From a checkpoint of a small transformer trained on Wikipedia: 53.5M parameters.
Each number is 128 + 32 x the weight over its row's rms, rounded and kept within 0 to 255. Layers, rows and columns count from 0. Numbers have three digits each. The size before them is the row's rms in percent of the matrix's.

# up: layer 2 MLP up, 1728x640, rms 0.0698, rows 679-707, columns 320-479
# down: layer 2 MLP down (transposed), 1728x640, rms 0.08, rows 679-706, columns 320-479
# gate: layer 2 MLP gate, 1728x640, rms 0.0681, rows 680-707, columns 320-479
up679 103:118144162088122082085183144106186092131137093120125090109132117129172111167173090134167119078058203189139145111159168070129140131128074176145133171164120135150088125128090130134126122161109160098090172140130100090108190143101066194129144160094092105178090125147129138095125176116098130116109126114164113118105162083156129137104106120149101176155079125131147151128160197095189126123065136118116119164108194093131127146148140118106130096139136139130084093092100195170027167148161110
down679 103:115125128143117053198122100098164155149208140094115167176174105098091109107133115112204128090138128094152198158138183093106159116053081107147117117164147131144073163112177130209125180106116149104126135136163123131135202136155063174115102106076092146133118129153151131099091084124123142109067134080186128135134115119142134152110175094168190113074048137090147162172133157134144109123112091157122078089142134091122163170122084184077081100115148134158080111114110176129113130160176134
gate680 098:133112116151079149084115107136126154129116115172111112165132153150254146134068140084105165095113123126105067153107180152138185177099161082070109198137129093156137105082113184133089132140232134097117132145095146207141173095096151121186103127132160110160163109102109169148130112094144164178160081152066101098079117155138094129158107127150129124227111161122165049155162123143150137137130157143130117147149153096174135140129130124146196142150175153091117144117176164125166078152170119
up680 094:105155132023136133096121110107154165132150147110141132143167135152099124119120116113115168118116148169148161140142124170124121110112206170085136166114067128088115136134123150134127124124130139128092096144121129138084151119187120185111130151094094177129140109164148076135162102161089172137160146115048079115105114136113142105144148112092126125107120159207167055105093099107103143151101127105100125139165128130123096061151107158135122164070158112153143105151120064127108148052172107
down680 097:115125154141185107223173090091148135077123139125134181136110195099103116099140153089165126132152131085128094159170090131110146142181130130109150100146140094133114124137137104118074156118109143133173124102169113154143129158126118122156117129111177161138129082122123056063136136130075197097105160120127151065100171152129080101122128118078146123139151101099137210126132164151093129101161142094130061139066141124145160093108118098159158103089155124137092082171109159104146172155076120
gate681 102:074135123125140123131072121152121181171114089165183172115136116105146082137094160108085145069115089117140125088171129169131085107152094123083165103145130136138112119139117083205152121103112099148131103094165168206112103159132138126116060090071134144101145154095093146135144179198106098057121143151097151158180081161130129147084156134111112130184100157099159086149126166092131084075123116168123136144136091118117111146095130116097152140153143120150071142145147062080138123065185141
up681 098:076090109193144144103142213078100087101090128061107124081085106155155194139095124193114096122068119109112134115128069131083153191061074105176068128202119121109144146110088114133167128138131136150177185135118085169174111128143086137135167180136136123159132157088139076142123127077169131161159114125138145094129214136138145177130128094165157164076144110085115116128117122120072139175159142119127096124169066093189105104149072080112119101151122159102106092143130117185124116118116137
down681 099:168110208119100139121086151078097138151156154164113128182123129169131175105135127127109149138174074116135177119126191076190113153086084082126124122128126172061108118143086128149142119074109114205186171170150197111072194199171136105137127126157150082095084128122142114123078112051088145130142144113116167161103159176110134142135135134086144167153101110099111082166108152154114116142131136104123072083087093126114078154137131113092144140145149116080146040171152075129124118086044133
gate682 063:169116144104155177098205140075148147105103094119109076129140191149137086162135130044145130145130145165181103076167136117196121136161102140151106142139096093094132096105137185131119099145108123104134100090165145127169147146115223108138140083109166044087193172133082125161155151185137072142152126123127048101073150065069110068114189135044136126095126148114074096152073130178111130164138144142136155123095128118149114100139096145156093146114092148119165142089099177137130079144186056
up682 073:156166086106081112117133112066145128198087116201157104104101148128111180122095130151149126110088163149096152183183184205083131150162201104059104142137146096122070073194182086088149164188102157168121187117108072118153132099190122096108151183141099129125150151087082147150075101162106148160120134126123125177161113132067089159133125176195135100188133131155104112118133081121159169124107076101116138113090143194150140160115130117102132127160103140097108112098112169093091150118152140
down682 068:115092155099146174112093100129103112110140207165062147120144121152076144145140153114133174162150109117072103109072077173087121125120101115165174157123148080136121103121056143172083143112149157166137143075101166079097133117062122138182127093109178124142093134122113095081133112077131146081082103078085139127146077138146113141096054074146109151149138131123139135084138123171122114126117164116126122065184096064159124141085141141150135107160108059155127093125088115177200178120097114
gate683 100:137137106156129148108084120136061096170112208124079195125198120147147060148131067120128096137173125122125067117120087146137149130152100051138130115077123112118084121120094103165155111140155145123148086162140124094127143146142142176084110086162144080143141108159149139112136150110207132144089135134068111185152099163126159080132165148151136118138092061107190094144158111135134136111156139178149119106151071102150105074190199065177140151135160066181096096124166126135186143140132161
up683 102:120093094118093128121102084139100080156104103139150145135145155120118082125120170109149020204162130135116173106153171139147103149166214099131144110155121138059176101111143118137113115140147131128107145028112145135196140117164120137103100084143100119169128083147104127087120127131165162118150090126127103129136165057172189095058099214129129121141119204104113164125127113131137134103115058164151157146208114092091142057165142133160087161102128120126189150115129134138176143136135132
down683 100:086190041115091141149107147139118160120153135123159141138168129158069117128116169096122147121104190129126109105166087129144089153101190124104122087186137131078103124135100096148144129069127115115145112118197104056115118087086103181093103143116122136140102164149157150093149113068216149123115138103123107142116119102083146099152122144081076129125159156114136093098106162102103127069076136149118158105162118155137131075150089116154145115129142124180059100132123130106067159096101006
gate684 111:181154187144124192146110199057147107122119170183099143085138157033142106135160136157082127109135133098130203149099108144139109114178086101144085139109102175141093132117153097081156116153124106135165079098115148101132096100087138085065191155174128152150133116107109062121097136107084152146154076114156120155139118090101143177177100162135113137166117104115086177136150136182138096193167109118090066128182068155145144070184186143159162167164121177196055110140079118102163146151132182
up684 107:086093176106190069108102127189109080115063161110064161095151181122091133144131102121125130062082087142119117153138119107166130091135149131087111142164072145104138066174096150084089117121167131155065110118097126140109101083092188092166109128100098130176058158096126097098101086139144157127147161126111083084142119089103145157198099151141072116151104159076131060170126178147103166138042137110142092184100129127133146112083154171093175166046119117113117086109122115077107117158097162
down684 106:106158183114137168134162099128108140079117119116083131116104155173137103125105166184119107128138062095188099085095050104185111130135134036090109129103090121139182129088115105057144147121152110157107135164115137094174126138146070064115132165099108156105128146120083113124110161132071127160168095118124113143147172113104150160133129132108102136094121120112100130101130122144115159127078078119059119128123092116142140114114133126172185207135134120128089111162078153097148112219107160
gate685 097:120091126130109121150049170077171070143125156152194176102225135102137140126058149169109182137153117173155095100048123132149121130158100156169090085142164140118152106118129156149089122087077108141122175127102150153071149096152148105137139154129095143139095076198068097171110161090079155118159097135201088145093122185114147111156122141132134119146077152108117111102150077118148114119105102123103097109116113108167105113152133117123107138137134110087180059206161130092106137136104133
up685 096:102141164108118079074138150134126075123088155146150132130129143138068120142161148129116155115091095120142096027055174161135115087121134144119065116112129144091137156103167098188135124084126134171149179097184141136084129115066131113148090140121108190144156098111095186163105158138181117151156136155150121125167161172132156151095134132098122159145154162131219151159103148054141073124148160135145091104154118131167060167156131125111142082140131104094136110154152106098127093147108175
down685 095:098091143099113130138164168215126120142082132145139105165131163134100150134141139137166097108129142077107124137101107155066110101155209169100115099157141137158138106163067145090113086173121167099158101138130109167147169152162107156149106111137159132114121190105091165169170105129072152077131172059169102146163111081106114149141100071156203051137157191142125087127111145103167133142071146159119132109142150088158057162081103104068111053132132125105108102096089132150114090153115123
gate686 080:127119130137180135119138076163095164096044160063111130104152113179079140140143087092078125108180137116133121148185170142155166159107140111145150149156108115137153166043156069065153150132178099121112176142136100135072103138131050132171158075034067148173113127158156187136096161127150121178079104112042115160133157132106136162157173137132099133200157082185147145193148090124131176129180168170107124130158184126091123103113152129092132119152094141088188096143128067088100156096118155
up686 085:096188136163132114116091147097151151172126097142142064115117103028111130109137187062119143115102157182196150145133143119151146116117107110137156166109139105165072082127151172144112099121095154102129086148145148085122141122138144089052180170146182147113071147103129115139119123112117172083082140115113121116063124111094071159104169045148137127203148120136144156179122157095185130128176123130134136103080194155147147096106078121116094138000170091101141146088126143160082155188179104
down686 087:128139130152070132164208090103199134190167139176127101153143178188140130176138112101132125149142139131144138101139125158120142115151128140087118085123121151136086119164116134110116130093103105115095143058097100135100128134156148188118059128178105107112098129105129184104123128136168108136141092130131118136119163148112089132099111128115145144126127124134130127161156127147122141129090099121095084114137128107086095127152135112105126155118146168151092119156113163141165179109086113
gate687 100:140141122176163130120116131116119157169171158163189134163140102107148122159173152122136128156121163145152154103155118164126153170105098114144117144156085157102099153122070130145119089099152159088107140162122134156119143113107139198115155131087135081100123140100097108143148062166161122089127129046141116161147126129101119084148169158152123055053095134122135147181155135154129165115177137061110122162234077111099098128131091115081020121071128028052108175103145124121119083179109081
up687 098:106156080150127197049126129139112150096119118118045145170150081119104197069167141079117172128108113104154116117118146123187112143148135085120136099114136122126161096120228135119096139162123061210089132150203179111102100123137080140126136128108141120081161155172112141033156078058167151146123098124109169104153127194123118100128108094116092150133113061094129137142100150112066143131093072199136134079120133121174143186081102155157156133110138198126094110121128124153125123162145129
down687 098:070111109170123093095141086154171079084168124220175108146117120148133137152078130121086135144104095124149142130077133155074140117084088152118108190185122098129135148131082134129135164151086096151137102128054106175153181145138118111094156127103116147143084144134084186183090124185119176095128107083112135091114119077125135119119156135113120141153164106148138140090126108161150090095114176070128108114094173131117173059131103144102096152136120148176094165063104157135136101100124179
gate688 081:210173192166127127103199094107070109097093075110170187196128142107122089120162059180185131148118152194132114167121115141155109100131134097145130172126136073096134134093094106083106107153115170091133117148148185122118081152164104168119149103112130143100093108062089137136123170141132102185088114125091122158167121159130150126140088150118111176101121121138157130144081139095142127112189132134127144129156153074180056068110140167130141117104114148135149140109113180088138152097110135
up688 085:143150093088096151168163103081206115059127084122091124126107140140117145084122161137128178120094172066208114123089162156082135143191142193197119145105153168149151172139143136197133095087118127122147109240095147099100108166125130159145089141117122122115101107121170124091192136132161075155092120122108140102147121166144173130073134132150155146126114091116136135173175100079154110101143178140096134079070139112202090111113145124155136144135115121107083110100153102151124131135125167
down688 090:117130076173158139198138151165108147152148099138116139100183125201056173155182170110177164188101146085136068138097129171116106165142154091096189107157156088162144150081147118130149161175118094099097119139056122115129090130110188110094146160103082119114130151055164185056161118116165169143153116112189085137176140121103112113151168132144135076161170229125131110159184172079118122173158120133083114128120125137145145129137148127139129148153121119103138116137117081103105101144083084
gate689 110:115124051107067122088156124081077081132139080105108143143093124125119157116172108169115131139162117167174096133111139084136148107091117139123187163155153130086123114102077121112148146164188130166103114090128142153135162109139140178139128135125162151095147080149159122135101133130121152127188117186154140133166119168107163124144159121128134110119131176138172187150073139146108153134100124116119178110104175109167152074103118114105129154156121114135124105092209102140125054109179062
up689 105:103169087167115082140103099118232147159149145138108177088106103158129150122112111138151128097132184114119145109098146149113174180112126067147140136139129085090132118127129089105122071134124154110072098113113099138172161116213121142090154129111117156077138098184118138133132096121139115169105119121081137137163111124153082183088106094168141147091137145114105057127149133154169163132145150129174146173186156119147107178091101172106129136107173120154209118152066156082131102073142164
down689 104:126164170140114124168134081133102155160117084096122148125108171152139151113099154086174132117169137105129178128102111079082126116132137161084066121080118127151133136092142114132117164136104118070164106126134087133169104127126085082099146187122108090158092184178177142122116143077139158097106126139115089113174129111144075119102168086098132191125102127109073075149202145130124120107142110090140144143188107076148125163155187145191127142155131167142108114082088142059090132116124179
gate690 080:130141151155165119104139088143121088095117155146112137151127110107079099076156185099159175119109145115091120096169191168100092138078186103149149138056154134089103127105068185134102097120129186156121104115211118145163122109120180098128079124144164140108137091089120170168142160067134112168155111153209128142144129110133085077147143176185140145160068125091186123130119083137168124109117158122133150084167145086164150156129197094044036113137160130103161149110123182118117106089136135
up690 080:203111093099144132097144114139177143159137104124166126101060159092144158192148047152113112110118143159104121153159096180136141115196107094127116123099156144132114187073187069118138129139117125110173149119122146143139049079141192104114183187124073081099064120127118114152088093095083108122163105178159033056168117171082097110136128156182152170153164113086172105096134060136185088160116146137090067084145131137096110175134164146127151100137152109132161156106119108077124096149116005
down690 084:123108104031170108098093196107047135141083160070134228170120103078104087098139109112036215089125140123150077071096114199121114142078105122092132148115151173145150119131140145075120126125165169168077070162168183139164132152156114096116129156119176190144099152184159130133128097132108123138121108121108106103070079111116106163085048128092111096153148095137122166100097123148146196084183107131108102107207097091125170134140184165170152073080063040144144146112129121146128136153085062
gate691 103:179134119088123160091134085102129168102128143141144128187116050158159206184087129078122134115112149133148153180109107111144150125156137087227138153124127148159121169141106108127105111139109105132146126101078094137133128103153125128074075157092154110135036132105059084131127137159092143147168078155096130060102071143112086151170104149109080198129110114195128199098078118113168133128136127165159097192144106124154176175072141202095099145084091165167117176140119163131145156074150184
up691 110:106152117141118148151081154123109124140101128131116151072120121123128050127111114135155133134125111160110132106131106188130150107122195111071128082145097120061174125156099129150158144135144166081133124163094149109104086114099128078085134099156123121100168121104126155095137135126104126142151131106158104138196165152135147141217131093124164132155131097072155092114158144109159145187106122125116109053076129160079108125154119112102098125070086109111146149138066106066136117137143085
down691 108:066112109085106166132148174169186109127133149148143110120171201098120104108133150142151124111162107156167114096098125173150140106136144120114139149160066181103148163087058137136115081111184112121080097161105100084118161103042116108082100144067116125142152148117147155109096104175104138126102160123121145161156136118106067171163152116122175079158194171144084128102123136096173166151128127150150170084139107147206092119147095120196130103116146126098122133134110101142158116128091125
gate692 114:153078156163100112177150153132123151109156113142115117138103088122160176176158080114148128124146120142160092133094139130127113118151147096186101114126092171091167153127092106083113126112154079124155156181085090122123160093104068125092159051108159110097107134158126016167121177104125088123124071137149089130131129130106109105142109092171173139156129170166140163169130096131131182081145139116119105193097134074112136133144160114112133196114157152109145185093155155184128087121137163
up692 115:067116157162112130113115158125128157165139095149166111130103172140135153115103158129147141134144125117110146115122154165094201075063123078140085195106098180107122126143145108169129157110069098128135121137125148121156138101120129124191185171107129054171135091138117122154132133171122199120149125086101136148126136128056121136072119159096181091171119070173133130108131175118163133156097171152151117126160102127140070082154168150081115092093107133133147126148116057151100149144136168
down692 109:087149180183154130129155167149060165119162099131145133103158142083153137166122152118135180165074143128126149133107130218144103137104141109151178174124141152113096126104075118103140154153139164150140143041137127144127104069104089111110155109118067122119156134102172116162128107097147177090137142100143157089106154156071174094123111168113160104109110104093077159084096126079094141144161151073125106141116126149165169129082159068123102090124130099117163099051126106151132120143149141
gate693 108:106155077123140194183201120189147123167148117156151151114095126076140076105169138120105147092154132123123142092122136192092147124197160165186134134095097106115094093090089079123144175086165131147121118158206127192143124068090181193112135075136092129130126178146111094109117117113102092104166131117117142162156199154095206175177138128055151110130064211107121065127094145147086108123091135118117113152138172104106136094126182126073120144171126092174085089150190169137126153124157123
up693 109:160155128130159091141107112108114059156084136079146100114104057104103115160121156094216129117114177154116105126128127125169143111075056123171161085086141170122133140176094136099124114076071088155143171111113123105175069128094196192109163146136116131080092130120071119123169173082143125117132139152187089104139124099142144126095075110146108125092109126131194060183136125121170174113115094094138118143133203141113116143161120096051149191103106121151069035095092156116126134180169093
down693 104:134109058113172084147171112065118092079084187220139131074131130146141123179116188113120133142120154117101115116113161187087139123050094128169076145129119126135136142110076122144111094117122093131152169138154142138146149108115099123128129103213153148149190166126170165191079128129180132157095109115135138145079151150138073174107089109137106151151184112164156165173201110141150075066130133139158116118135153011155158113155196143093153139141051096115137107130131162159178100073166175
gate694 095:115169184111167150141152098118150150185099083146122130123122128132141126113151130130095185148148126079116102180125167119200073107151088124166101185149147082116136139156118116187062238137155074122126113113062135132154189136110119182108118089082125123161117138115119114068122070200172146094148115144137138153102134149111148139104104070134077128134103160155136131134108098162134160075116133075099126156127111163183136143106138154118129126143038128114176164144080107141181095103134127
up694 091:190095134103172129159127066122114118149174102110077160177126102122147127150115136100096152145144162162156175128105123157065132111105187109174190128090102128119097127103165152108154118197128067179104111189133165056125105063116083171178198082075137161158130119122129138128119052098138160150105082084109123134155116082132126089112137120163146129131093147178120173128163105088116128097126103095165120105071134132136124117117143137147124158089152067106111097113159106104105088106136087
down694 098:157101180129128102104175100159071084137115194127113084155140165152137123183177089121117138090110151096156164156175221115114127146144129058126124135168092120158121106106060070082121139119137057071194165158175109124147122120085117118073153100104084123099105136093116186097140165113102164097144124150094112128130079154157168077117128142076102080144103142136176130164119160079148156207121165140108141103150109119175149155126127102101145134132166120106122139137140111161137136084120112
gate695 107:122136126133100103070098103102167118164078148064165170133099111175124128098183171116085122175141108106166144162109074120140136181130130134107135124137117091147149101099147162104133092153205121179075126116166121157150136093185091128143100163125113076148117136040147125156136168094150144130107118098097192144140098146108075097141105143132169168144120149189130088135151099095175142153118117146126110140147150147164138119138145165141175176138120145150144113114149143096122145144113145
up695 102:155131151101109122128156123088154046115141090135133127104168123084143155075166092133099133153141104090143191174166120186009121085111150139102147138093090134142168226186159121111108136123072118158094111129143171117097102181087085127094101130111151156142098131083115119139104130045144093146106164119076125170080143151151149131123083126110180155094130110123064161113080156145202141146142072108147124166089103185137143153094182116134115097132102061164086132172176158139130155171108159
down695 101:132097084123145095164175199082153100173107145128146120112136132139137128155110097188133113115119066128133148172154128162136084171137129166133110131150120164127140146098170105086089087107166194133138209103172150113182141114211169175082107189109118178131116172098160095154212135097182143176157116093110176191107085123102132172129071134150156091174148098122126190125133171109107147149084152166143110218134139131148142132106102223108143138127105171108166148148149189090157170111133111
gate696 105:131130123173095119109088103108169153155142112128136154126121120159127184096131125105123131070122066138154165135125143155140135122120143133148128170164086126091116090115118130054089128115114178125214067075106162055101153084119136128129145135107173041133099152171143145073123104104085110157168166172157082146104140134118147147139097110126119150145146154053117098116104178120129145103176143154155096119127033113200123117172112106146073109171136173137097067180107135104107139142093151
up696 103:132117170094095147117101105131132149149055157142137148109133093111133110129125174135167144119091148116115099120191118121156128139156134097170093145137175076130123086112106117144125074094156071133127159136127106170150145095169101208142114134116091158072064094080088142157157124153150136148122054150122092152152092174105108144091162191113174158174071090132127162133093183143108102134076092133150142154101139156148142194062124102132202131086068076179116190113143066150144178127126135
down696 102:114131139119105121179146113080175129124148132090150168148114140087094115114126167138086121072168102170132090124153138055143175182083117090110125153205161131095060156150130131112116169094106099116107131107161143117125131109119151151152120135159111160127146085094125162119143154133187069140161104123141113129201172136144098148131145135114166136156125136145137112134106146106130072162145123140158117153111135165136170148082109144106091096149144158082089172173135097142135101141177119
gate697 108:192130107148135168143178119134106140126160087132093166109123081162066140136084176154125121089159147166131145154118134111121105106116075125132130158151145124111151118153116226141153099148180145097200097173079116126130192187086146169079153178076167101149161103103112149136126170090114165103094120109088154098229134077154132138130117112118152150142090077110137157109105116111203104116095119096118077126145153134103096162058105088125089098148134121106115182138140186110144072152133121
up697 103:139136142130112166135114130110180146102132138124119119160129146159110096181163066120097101148121140099170156111099168138101184079112147128179132097094173103142081123124140110091096105098072150146128166136157108113101159126143174130137105117120212168099125192132094047117039134159180130127094112135166144123030170132140111140165102166150162105099095104082179093057137070093144104155158080118086132135067111174137112091148125113178165140163158111180137176128148130103077180075110181
down697 102:165153094122101102110102115138171134189116085149155157086134151122177169118170109130130124128036139130128089104121131193119081092121158152090090113128084128097151120159124139133081081156116130089153119128114115188089203150113100181113188157070166145129163130112153065149136130143150144124182115186153168184146137168127141091181158070179204128149121140166120127160109087148124140159164068178120106143164113149128123159129136116123122092135153106158100104121112102093115153152168153
gate698 089:146119164101126133121096125166163140171131143146134102096136179128159092164133142106141100113146118092135103200183154113138175149146125136103166115135173145170066126117147132078060178132092109118119101186143130137162125115117107097226106158114194106161108169145085122184145205111073095107084131124145143094122117063078145179102168097140177125123143132099131141110109163121106132128191082101156144119110175146133119124133120167188148218124131118081164112062122155148190118092142128
up698 094:122124129149105165134142139110118137087094077089117210119118142145129127129174152106165077153129107116158126089064150134221108089125087139171095174163153094167150119121159163164123112069125125173154124079135180142109164146098117149118105110156100161151113152113175157095082122115137121139100126114143054094156145178127091113113110106130101159064166179131056120102133121056131079176119134167109167077145075101204078136091093156160064120068107114171133142109103151141088156092144116
down698 094:095148102129123168167124088063091163187151140173157120145094122117176126064158181122049107089195188152076137184175098095094125116088152113101103057082075110125125108168103126141076065152160131094165145137120131116127170168092159153089159143128070095134119098089098169149115131105164146164088099137178083073087111115127073154131146145122191096108081150161134102109150149145159150125112099123158128180114089048145132138139167097106139081141162165141166114109130069134146124156141159
gate699 098:170132096141145120160097126111140069102154200110166080154169096116120197137133123170179162146032119107126196127123108106124118152200141154153120113127088141165128133063172132065144121119127091140135095115070203103118127074082106202103071165099157105164100104059045113106076141186170139119147086151187105076108135152120174139090094112135152137177099150133116105083133108115136119105137158176174072183157099166082180179153109090130105085113117133103147179167118121165220113137207114
up699 096:064134134126112123093150130122140095147129162125103125098092105147076116137100128100123085094081135145139118153157126097126130146105095095085165110077146106098154192157137068170175153110099178069113162119199076108117159174137193089166173095056109157166105088171141076158094124164111121127159153094087108160168129093131056165153142121097126104096173112183149169176121107186133194157173114107077144143059137146184089108111134205160123139097115088171120091096177137085097142086087099
down699 099:187117108161096158150147156002099168109108167114098092141119107162180140174114082111131111102108175180103118106097129079201136149141155142153140135148185102131104136114157143116162063112128101108094100239101122167145162081120104153149131114149183106126124148150148121117167135141162120171113102103096130134157135152083169131149134134145194222135086125120129130131058082146204153137079053118133200150101128100118135134134145047089125122144114158176133126115124109121128100109154072
gate700 094:145158091150103181082125115189172158034199192127165081145138147136143173181170130138133131178093106136062127121081124148161090111124041162177136118131158072145150154128115106105148099099165137092132152150151157097136091181153132164151129133109138103127127082114105130137175151137112109166109097114135191181152170109120191151111100167105139158129110092104111156120137106084142149110090137172109147116136136063157073099120106089124161136121182111165113126190104083160187146134108082
up700 096:182120140131128166063106104176111177048128190119112138108130136147095114188135165152170123149190140176082123128156123046172163131066104179128172101114129099167088162116059136058133123156136109060164109106177138127052116207088123148151166081115174077171131103108072128101135061135128094137099115165144169140138134084145106174144146136131112123159121072065079125122138123122127138142104130194147142144115153047145118088122130161114144112129168125127203134166062062122147151096188103
down700 096:164154098105136135104131104141121132150129107121119172118170121106110114133112090090082112113106117117162112122175112157144071126161139142135104182100144171147081122090135145086134115098153165230119122133119173115167179115191149127130131137130119147087138173162143077093157132179112115132160134135136153172149108144147136072134142083116134141156173120180177170068058101122091162120212070122138120168180116151133151137111163149107128143113178128092114066154111147122107161077068139
gate701 083:130102104140197181106062152064132109122131113089171112122125114158152108088095094109139128091110141085148153150121118120137143114151140069141134161124167158125122118115164147093098095084104076118093078134132152129102162122153158155126156132095183154167130147149166055105064087113148176142112076165142121142123103155098081149141118157153134137169135130186165156089184068153122105105070109092116159154133132137118132138146132125119166095120125125196120165152142112107124187179139137
up701 092:106129100167121126147107141111195198132123102124117107084116139103107146157125161109165114164174155124143097156175135133094138125136143093153239140164103108137085164144174118076184158102098115111104129093092085116126173078120097085111078129155158094084162120121092202134109123146124062139126092113130101129102115108111170126096173098104177123188174115146099141154157119173142177093150068112111073111113155153109141138156134111114115122112175102127154106157125131043109123172104072
down701 094:115194151122072122125140095096161185112143136118142121170138135099194149179136156111125092151159139166115082105155102131128087092156152150173138103119096097148116116155094145121157189094125130166153135114093157101120140121109139110156154108115147075122153156081105216180152095159111127152202144142101128057107107111120173137095114158099152115122090163108162089145099119122141150063180133071130113130102083162081166104094156118092102127110143157179161107105155118071179126132097141
gate702 092:123135140126168111188070128134100123100113126121116106087119137126096104141156127153083142089143183113055177133157167195143150194113130139127159121086162145101153154188099179096062112180092103124057087165120162116163089149110070091163154131037121150134094078141127134135104086097130080120143088089124152130110101101107117141145150138120129128102079142151150160124101218084139055123121150160086092145122123160132128075140097037123084133152113139102147167114106165039145152150120160
up702 094:114120134208101112153104091083149153150114112164115137058069185139138161179134128135110090100126161089119138177112152168114173184089142132142091101132093160126047108178162116178165102099085142155116060159116158092153134123099147098080184105071109150151170055124106149096149050103118097158091095086173126160102076086100105136124135160126150137145081112143127119163133119179134075178154196126144136109163115092190139141132175090179134068090124143110166160179113120099134101193147067
down702 097:118101145095145174133125136133038042102136175143118107058116134089200120159146125107096122177160150125175110128133106165162195159121149143155176152103153156218129170149113066108073163074120136139155139083167125121112088147154117075150090148187092123198103150157150111112125095091191155106113162156106119145152110141075130088131119105038144130123160115140133144141117082143133112100155106137161154156128167128113144137131120167151134099109112159141116134135190148120138130136071114
gate703 100:122105132100165154125126114139159108173144126141109209135151131172159138136147129178137165122167141132110107080128137129126155081203193106150068119094154068092163154065125198124115151157118166188116090119128125075128120132095042081140129108142114118136154108144138110082083112125123120087133143112128136169135125144162103115108116128144106164170126154111135076194125184081137079126189171113079133111072133097133125138176038174107200133162222136111098130103155139104146124137138142
up703 099:171111124089097193069116191124140146083115131123138106138124166079135144096097139099140111114137180121130143153100110153078119161100077139130152131098160147158164116157105126115149081089158112120119106133194105066119113150099164189153131122104095114108150125118088149142175154165110147115167141100165127128111102053121169112128137154136185141164109143153174166106145130187143138164119093128132136195087147080112116129139171058106062066069057071124150100172049105148083136117140107
down703 097:118100132157177119106120122108117095111109110095111104096123127160055143133150107122105169201137118127131173148109161142067123147132121081119151161169091115103136055157108146114116161091101125140141133115130129163146174117163094135148170109126132115080160087111137138147172103108096197076066101130203123164188097176117175150112136121086184128152133098133088136137136156097121171103095136062182148139182094103173078160097158142089186128095090102136153160106101170147081180100106108
gate704 098:103088122134123236091174154128162115188138142095141161127108146151141090118145144183135088136150092135152206049125129156184150149070148161165126126049114118135160109124175194152155176104071098097116154142140151160128082097076116118095155125081154113165078116086093138160099108168102105152155114112089117127142116145123107123116170113109115138121112154120193110115110143141093167111103083113175072144113156201118151148180167170095125156099105117126110131164121083114125126129132136
up704 099:153165137183100093125091108115111123057101122130136103131154172169133113152084110127130185137133128088100145107120149141133119102144081108138102157153069159140137156135087088115151211127157151122166203077128081182131210110148164151088142197140138111151153113162139165220097178099149079141138141153101153177086166090096138158073100162162131076121088098160116151135106090082181131092105134093154152091160133139132080136108165139169112102112153128111139120090121149096134129154130058
down704 100:117127190136149105127160103139111156140121182163119111133097118054127149133113097150057136155131118132159084113103119127154102142142150087140086109173146114111117131117076142117102083124106146203112091088089161128135043162173073175152130159160149134188118121109124178097152183149101104132117164192195141150097142130138135125099154118097093156120106116124124129147115090119148110118085111114109220108091113096135138122095134149196097134096166190152105119153093102132115109176152128
gate705 097:127135118146133154161120107094142163136087184140094099125136128160157145180146134159158128156096182143177107125083138073164100137154093169121106105198124103177116119138159099110114159145140114082165167194106158127121135114167104124100111119128091170115050152133090135168109165119118093100141146126059126086149068109102150105110150132122160113129131133150167184134125129134117126195126165075079134107107157139125226133112117148071080144135153119131134126179106127147200136085137142
up705 096:090182080156155131066124103127134087119130121146111115164133113132185136206096129101115108168068155153148171087155182091097159082088184119160099127168134161119113131101090133100144122087094136069137165180142131096156150116082097111062094131136095071154114143120121080148094094084140187101121111107119155116162097122136125181171130112133195162132129144185127113125096175100165157081153104089135082123160076115193154147133068135179139073178151064165087160125119128108151157144131100
down705 097:178101110147162149160083163152124099143136145148190187094106117080121171126150140091147104088157159134113117150103136151113115175113102113097166113079196033168141134092131083149096125148153168162121095115112069135139193110158160165186176123122160113144152103067119133111157111086175101120140114053141135179158110121140117143106167138116179122079124148174156148129152149124104118110105119045125134192098129104111172111190094038084159193211131102120132114200133119165115086131104106
gate706 103:132151134207121107152099134080163149091104124171098127113104068096114155139142115098110164133115226182124107108115125155138129156144127032115133085080139155173130082126160084174029073068113116121152134073140142154080154155089109106130131167155138124203143140187148136065107204079167142138176124142053160174104127162138138100134154165105128155170115135141083118226117164121096068031112188157157170172098120150118065177124096067172132170106136161169120098123150110168172102064135132
up706 100:113172095161121059124101156128148067118134114144117116084116160133150140045082093152144091107150113115135155145125123105156092140118103145120109108151128159140138169164102105156183115123073113134122144105083094062123141098098162141118130105137103119056099117102133149148171195184122113104140136140094088093106151093133113119147104091129132136147139165099166141159139120170146071152123157121116095119132121162069138147069064114107111140145139105132122159087166108128093152106099114
down706 098:124168175148120178112119136021092150127165148072100138142118110146177125107115130163081092141112115095132160145132091122103085101125145169160167133125174122109166132059094144072159140176081094144145122117110136201155100125145081128114107161128116144141140127091134108142167088161132099180085053111174183123142134103089089084075135149099145138142140123126123089053127121145108100107101076120172070129128130150116083146158158093124120141172146111122109140183160141141102165113145118
gate707 103:095128180175152115133147101130132109073104137112116135139164109134134139137137149092052130180094187189144111146127115084108167104165077118090094142104082111156080130130174189109110147188127109100150158154171111172155161135154201146118135169227103132134126121168154119109140110137126156085106074114176160213107112152100132105118143100149137147173100125082141157103126145108158173078132142095125100174120129080138183135163144117125113125163126163114168096141090115146162144118172153
up707 101:126125136146124094112157111110090162169094093139145085110138147158146130155146096121140114139050099113111189182114106172057147170157136141152093133107166150174131166155148147172155118105099143084147136130100127181129125136128158038168147121172086159170134165189126112149128126099112094129173125104171133194075103192176133123151145165138152119098141070107139198109129191095152097119075188095177076158115152079107185166183183115111148137133167158170131086135212128142143138151102107